Each number is 200 + 30 x the weight over the matrix's rms, rounded and kept within 0 to 999. Layers, rows and columns count from 0.

# layer 6 MLP up, 3072x768, rms 0.0208, rows 2837-2853, columns 0-95
185,213,154,152,140,212,218,202,260,199,205,218,219,200,229,172,194,222,167,211,150,206,238,195,220,200,193,170,159,227,233,190,239,259,273,181,204,228,214,203,243,164,195,248,209,233,172,187,165,219,206,230,201,189,206,193,220,243,197,184,212,245,204,239,225,210,195,205,195,158,194,202,201,243,243,225,178,211,227,185,215,206,192,225,205,200,147,245,203,211,165,224,226,228,224,210
209,186,173,183,202,207,242,205,212,198,228,163,186,219,190,214,188,120,199,167,201,148,196,168,201,224,194,155,206,171,150,204,173,226,271,185,216,214,247,272,136,228,209,187,204,264,166,221,178,203,247,222,193,178,185,144,186,209,193,211,183,194,185,241,232,215,180,198,142,163,190,203,273,207,213,244,170,167,170,188,205,169,219,171,213,148,155,207,145,208,226,212,223,178,182,196
230,196,215,194,235,208,195,181,156,144,166,171,231,191,196,242,193,224,220,218,244,183,197,177,184,217,211,260,129,226,211,180,178,185,171,236,189,217,224,227,269,217,275,215,250,186,160,184,148,189,189,180,189,209,215,236,212,191,205,220,178,189,222,154,194,138,179,204,278,170,226,201,158,219,251,212,209,188,157,203,244,230,145,267,210,148,177,190,125,206,193,245,208,127,190,207
191,211,187,211,136,211,203,192,204,195,138,263,258,189,158,205,206,224,213,193,205,239,155,145,190,131,156,173,175,255,222,205,249,252,211,186,229,139,175,153,215,231,253,238,223,183,214,211,209,188,163,208,139,227,212,227,218,234,216,204,263,210,189,205,193,150,215,139,224,240,184,236,193,230,171,221,189,249,174,191,226,194,159,150,206,116,133,181,229,185,164,148,219,202,168,165
212,205,199,205,209,203,215,232,153,240,189,230,172,221,236,199,207,191,204,206,237,183,154,209,191,225,180,174,178,180,210,201,171,251,254,199,218,264,185,230,262,182,232,200,236,189,228,200,186,157,234,225,188,172,188,196,197,153,239,218,169,211,230,192,174,192,207,218,197,192,197,163,240,180,218,195,222,177,183,146,156,187,213,255,222,222,188,215,196,171,178,211,229,176,219,183
241,158,210,190,172,263,203,172,183,232,181,174,223,223,205,167,169,255,156,254,119,159,161,175,205,200,202,225,168,222,224,238,189,173,166,237,213,196,217,188,167,252,179,199,165,119,224,187,120,206,170,188,147,192,185,198,248,189,226,192,144,242,231,218,233,250,177,167,239,162,189,149,145,196,200,170,173,145,165,215,254,223,199,231,223,231,201,233,136,180,182,175,150,205,216,162
206,212,167,191,231,153,192,222,197,177,154,193,221,205,214,163,225,206,177,226,200,212,227,181,238,206,214,226,208,212,222,186,176,218,199,202,237,222,205,168,203,180,196,165,180,207,214,164,210,164,202,182,210,228,238,138,167,220,224,218,197,184,189,193,189,231,186,186,223,194,150,192,196,212,214,211,238,167,184,224,158,156,291,176,155,206,160,143,177,234,197,202,167,254,178,223
201,155,259,183,209,129,210,192,136,160,200,215,224,178,169,229,160,227,197,222,195,222,154,218,263,200,158,183,178,195,176,200,197,217,178,266,205,186,210,200,187,205,205,219,185,238,215,171,172,196,223,211,180,258,181,211,273,218,185,234,193,251,217,128,207,214,140,195,181,204,230,132,192,249,229,194,179,217,183,178,175,213,198,255,163,174,196,193,155,258,171,205,222,174,208,224
193,224,198,198,160,188,234,202,218,217,209,219,240,180,172,205,202,230,194,199,187,218,194,219,169,267,143,224,184,152,185,164,192,217,217,159,222,154,186,210,174,220,199,200,146,207,172,235,213,180,152,192,162,243,228,193,221,195,228,172,165,203,190,193,179,212,225,188,202,185,191,135,221,189,256,214,134,225,105,207,144,231,232,191,194,148,241,189,138,186,202,173,192,248,239,169
155,159,219,177,158,190,156,173,214,279,257,247,199,164,164,244,148,206,221,178,161,218,172,215,168,200,171,222,240,186,177,212,153,216,197,186,160,175,211,209,196,190,174,171,148,234,283,217,131,218,178,245,193,189,164,223,217,219,234,181,152,211,241,195,199,138,206,199,209,191,190,181,172,191,251,187,261,208,213,251,199,176,182,211,153,219,163,235,223,190,176,210,193,187,174,220
166,222,210,233,240,253,176,171,109,225,214,178,228,206,241,209,218,210,172,222,190,222,206,211,163,242,231,200,146,147,245,255,202,256,225,198,248,212,225,191,204,203,180,193,200,162,207,243,117,219,196,171,200,238,178,212,229,221,212,194,199,220,189,186,177,161,174,207,228,157,182,172,215,262,180,223,236,232,208,178,217,180,210,214,216,165,146,199,202,196,235,224,152,236,240,247
275,197,226,203,179,173,225,184,161,240,241,192,186,205,194,139,226,216,196,174,245,260,178,186,129,178,211,190,267,304,200,199,193,309,166,189,202,197,235,188,169,191,175,239,240,203,230,195,220,186,207,207,181,249,227,224,223,164,246,205,204,245,236,216,126,236,196,212,168,240,224,175,192,279,218,194,192,202,182,236,241,201,216,209,256,224,204,204,194,201,167,245,211,231,147,159
187,189,185,190,201,210,224,181,191,193,259,162,191,199,228,163,216,213,148,195,188,232,186,197,211,164,152,207,162,201,128,179,228,192,197,215,222,214,188,189,191,218,203,211,138,154,179,229,226,213,205,164,193,193,215,176,197,214,184,205,206,193,150,229,175,205,147,174,228,230,177,215,177,191,146,203,263,153,191,205,246,186,172,172,173,181,214,175,220,189,179,196,206,160,163,228
206,197,163,170,161,253,204,240,195,203,219,176,224,201,267,149,215,208,214,273,208,155,232,226,192,230,213,213,185,193,249,167,223,168,223,214,185,226,199,191,181,236,180,213,224,187,200,217,189,169,183,164,179,224,208,226,192,154,188,167,193,228,225,235,136,244,151,151,221,224,199,179,174,201,236,211,175,168,178,226,220,232,222,256,202,198,185,241,160,172,213,231,166,200,143,176
246,126,208,198,224,214,127,265,186,175,192,234,228,249,216,218,227,208,234,238,172,185,159,128,274,145,285,182,148,162,214,187,200,225,162,218,222,234,220,262,200,211,231,197,218,236,223,275,205,168,237,243,161,265,178,141,141,169,220,191,198,219,241,183,179,225,223,210,217,127,213,207,167,188,225,173,244,178,193,176,155,196,216,200,230,127,222,210,231,224,183,214,187,161,135,234
227,168,238,186,176,217,166,164,208,191,224,228,155,205,192,152,173,206,120,182,224,198,146,245,154,153,243,217,199,254,170,191,250,180,206,220,198,256,172,269,167,177,160,166,140,244,186,243,180,238,148,229,151,229,215,194,240,220,198,227,180,225,186,189,195,250,159,158,205,193,219,188,187,277,219,197,244,223,187,235,245,222,170,151,202,153,158,189,206,182,261,191,172,199,245,219
214,158,174,199,153,229,162,141,174,194,199,211,194,237,186,235,191,91,188,195,166,219,198,181,207,200,213,170,186,196,219,217,195,204,184,208,180,187,214,216,167,211,105,242,201,133,150,184,204,190,231,199,269,220,173,178,185,211,185,211,193,175,202,177,166,216,244,237,159,178,228,157,229,200,175,161,278,212,243,174,199,191,199,170,139,175,218,220,270,217,251,246,229,198,216,155
# layer 6 MLP down (transposed), 3072x768, rms 0.0169, rows 2837-2853, columns 0-95
222,212,171,221,237,262,192,192,219,234,232,223,239,183,272,238,212,218,181,140,213,261,218,202,188,198,181,163,140,204,184,157,181,207,187,146,193,229,230,184,197,180,208,245,184,228,207,200,152,199,141,149,233,191,173,218,166,245,183,170,189,172,237,220,181,199,231,158,205,212,228,222,212,174,253,179,228,175,200,208,195,210,176,221,227,201,250,256,242,212,243,225,228,178,195,248
222,201,236,201,228,164,196,227,181,184,177,225,223,238,148,186,188,212,222,195,224,176,208,221,242,179,203,236,265,250,244,201,249,139,188,149,183,229,161,250,204,199,141,182,227,230,190,245,184,213,226,240,215,166,250,169,239,194,200,225,210,198,218,195,239,267,199,258,193,163,165,191,257,174,179,218,174,240,183,192,234,152,162,189,209,195,208,217,211,198,225,212,193,248,250,204
174,146,152,225,237,176,223,235,175,211,181,242,169,219,183,212,177,187,234,175,191,218,162,151,233,229,197,240,209,201,176,235,258,186,260,186,227,187,204,187,212,199,166,195,204,100,157,190,230,238,167,199,236,202,228,179,200,186,149,209,211,213,202,160,220,187,192,204,235,197,227,171,184,223,183,221,199,185,237,224,257,132,177,180,178,178,236,159,149,154,195,197,193,204,204,224
164,210,218,265,184,152,226,186,169,182,210,221,170,131,199,163,209,198,155,160,185,166,201,193,269,204,173,183,216,167,178,213,238,190,229,132,241,189,181,144,182,216,236,248,161,209,192,207,160,202,215,228,168,205,220,208,189,218,164,210,233,208,202,240,179,168,146,201,204,192,187,169,233,189,123,192,212,197,198,216,198,227,172,174,164,253,129,219,202,220,160,221,187,173,220,201
149,158,167,174,173,199,171,149,196,232,243,188,238,166,218,247,214,207,207,224,207,191,223,193,187,185,207,185,227,228,199,162,195,173,154,189,148,250,203,253,179,182,215,183,193,204,200,212,192,241,232,224,232,224,232,220,213,157,194,247,185,238,199,243,163,190,187,146,243,158,243,168,167,208,189,211,207,225,251,167,206,175,206,261,238,225,175,170,174,213,200,163,209,194,193,126
211,176,191,220,199,187,194,249,191,194,247,187,215,213,208,201,176,158,194,182,209,175,209,135,212,166,213,182,232,144,257,124,199,226,153,174,159,155,254,131,190,178,196,131,203,213,195,220,189,191,257,152,198,184,207,212,201,204,217,200,165,247,200,232,229,181,240,136,204,195,177,224,227,191,135,185,184,175,228,197,208,184,225,172,230,233,237,206,174,183,189,179,207,143,175,187
220,173,192,174,253,241,200,225,222,217,195,174,164,236,226,225,185,194,183,266,181,191,249,201,229,240,233,222,186,252,272,224,194,206,199,160,231,207,164,235,141,225,226,208,214,161,206,161,167,193,170,216,156,201,197,195,188,201,148,221,166,230,202,209,173,175,180,206,222,159,201,214,229,188,186,223,146,196,202,163,206,251,190,191,224,206,198,210,186,195,229,227,232,175,253,247
191,199,169,174,183,183,198,192,236,230,179,202,203,136,197,282,233,211,164,204,201,158,194,206,213,184,162,173,189,212,174,229,188,261,223,197,214,230,242,165,232,234,221,197,217,213,122,178,173,201,233,171,229,156,188,191,210,236,190,180,199,229,217,173,172,261,214,262,231,217,214,211,225,194,197,174,236,194,197,182,254,199,223,256,143,173,263,229,177,179,245,174,178,172,196,223
246,158,188,186,187,194,180,169,217,193,180,184,203,223,274,215,230,151,173,226,195,187,234,177,184,179,221,213,265,210,206,195,234,215,213,225,188,203,203,224,185,153,187,192,259,202,219,178,179,178,239,190,212,241,215,170,225,244,207,177,258,186,218,212,237,177,198,214,230,220,205,225,189,199,134,197,256,193,187,193,250,172,195,184,195,227,203,186,163,197,186,159,163,201,202,196
158,213,217,207,255,171,249,206,193,218,142,219,201,209,207,157,208,266,231,169,218,234,209,168,159,243,202,186,181,195,178,202,207,220,212,166,209,246,193,213,247,218,142,156,187,215,199,203,213,212,203,207,209,195,192,233,182,251,238,174,189,214,172,265,218,224,179,182,209,201,188,229,218,205,176,189,219,208,143,159,188,186,184,217,156,302,205,184,225,213,211,161,192,217,204,219
150,211,230,173,140,191,206,172,187,260,204,171,245,214,202,240,195,156,183,186,198,179,278,190,188,228,192,201,160,207,228,197,282,215,193,176,174,189,233,159,146,199,187,211,232,199,199,155,152,199,236,190,264,208,238,200,200,245,211,203,196,227,227,193,180,196,231,167,214,200,175,211,200,214,238,272,178,191,237,262,263,157,255,205,256,210,180,164,210,221,232,232,188,208,242,175
232,240,174,227,209,235,132,171,198,182,245,174,213,231,226,189,185,229,257,168,205,244,206,211,211,220,182,227,160,243,145,175,215,204,220,253,193,176,247,189,114,201,230,153,199,226,217,191,180,182,189,179,170,211,205,224,169,237,160,234,258,199,189,197,233,219,206,276,208,253,194,290,183,229,135,202,192,210,233,222,188,220,130,141,232,222,174,203,153,182,215,215,169,178,179,251
219,119,281,222,220,227,163,176,234,213,173,173,252,153,181,203,199,204,230,190,200,163,232,214,272,232,197,169,193,189,201,222,192,200,142,201,200,196,179,237,183,188,233,259,177,190,209,200,210,175,241,164,264,243,260,190,183,182,211,175,214,168,201,216,200,235,166,232,168,181,263,204,273,122,178,181,182,201,204,176,220,176,181,136,243,260,221,169,200,212,187,223,198,247,159,204
226,215,136,192,205,189,177,224,193,198,212,241,179,213,245,236,204,216,236,213,158,274,200,204,189,209,229,205,192,181,133,203,212,192,239,210,193,178,144,199,191,223,206,228,185,197,230,257,211,207,202,208,231,192,209,218,189,205,205,182,197,182,220,193,178,173,204,204,216,266,166,204,111,193,155,212,174,221,218,205,182,173,200,207,141,207,159,164,186,184,223,167,230,182,175,159
173,177,186,268,226,194,196,198,205,235,210,171,164,248,195,178,189,227,172,141,198,128,196,215,205,183,168,177,174,69,193,199,146,225,154,202,192,191,198,208,200,215,157,228,183,201,235,256,201,235,253,196,171,223,164,120,227,180,232,183,177,225,186,213,196,248,188,178,236,94,219,178,169,198,111,233,193,159,187,212,195,135,235,210,219,83,191,160,183,252,196,235,221,196,165,170
169,210,197,206,237,213,193,227,197,251,133,181,212,254,142,198,227,195,254,279,217,177,159,194,226,205,215,205,178,200,218,180,237,162,195,202,219,188,156,203,216,226,203,171,172,219,200,207,155,201,202,229,210,217,196,168,221,162,259,179,228,231,204,194,191,230,192,139,195,243,259,216,233,229,152,175,225,210,190,196,218,205,202,169,269,207,181,262,212,177,242,139,230,198,183,193
206,187,221,248,194,225,200,177,193,220,212,180,135,233,198,181,185,185,186,174,214,195,219,184,174,192,179,214,166,230,223,230,178,214,211,204,199,186,208,230,248,222,294,186,205,210,212,255,197,195,171,210,212,196,156,247,217,236,168,217,187,228,189,176,214,194,190,186,226,222,207,240,188,209,177,179,196,284,209,183,209,166,162,202,182,150,139,180,189,193,171,219,230,207,203,208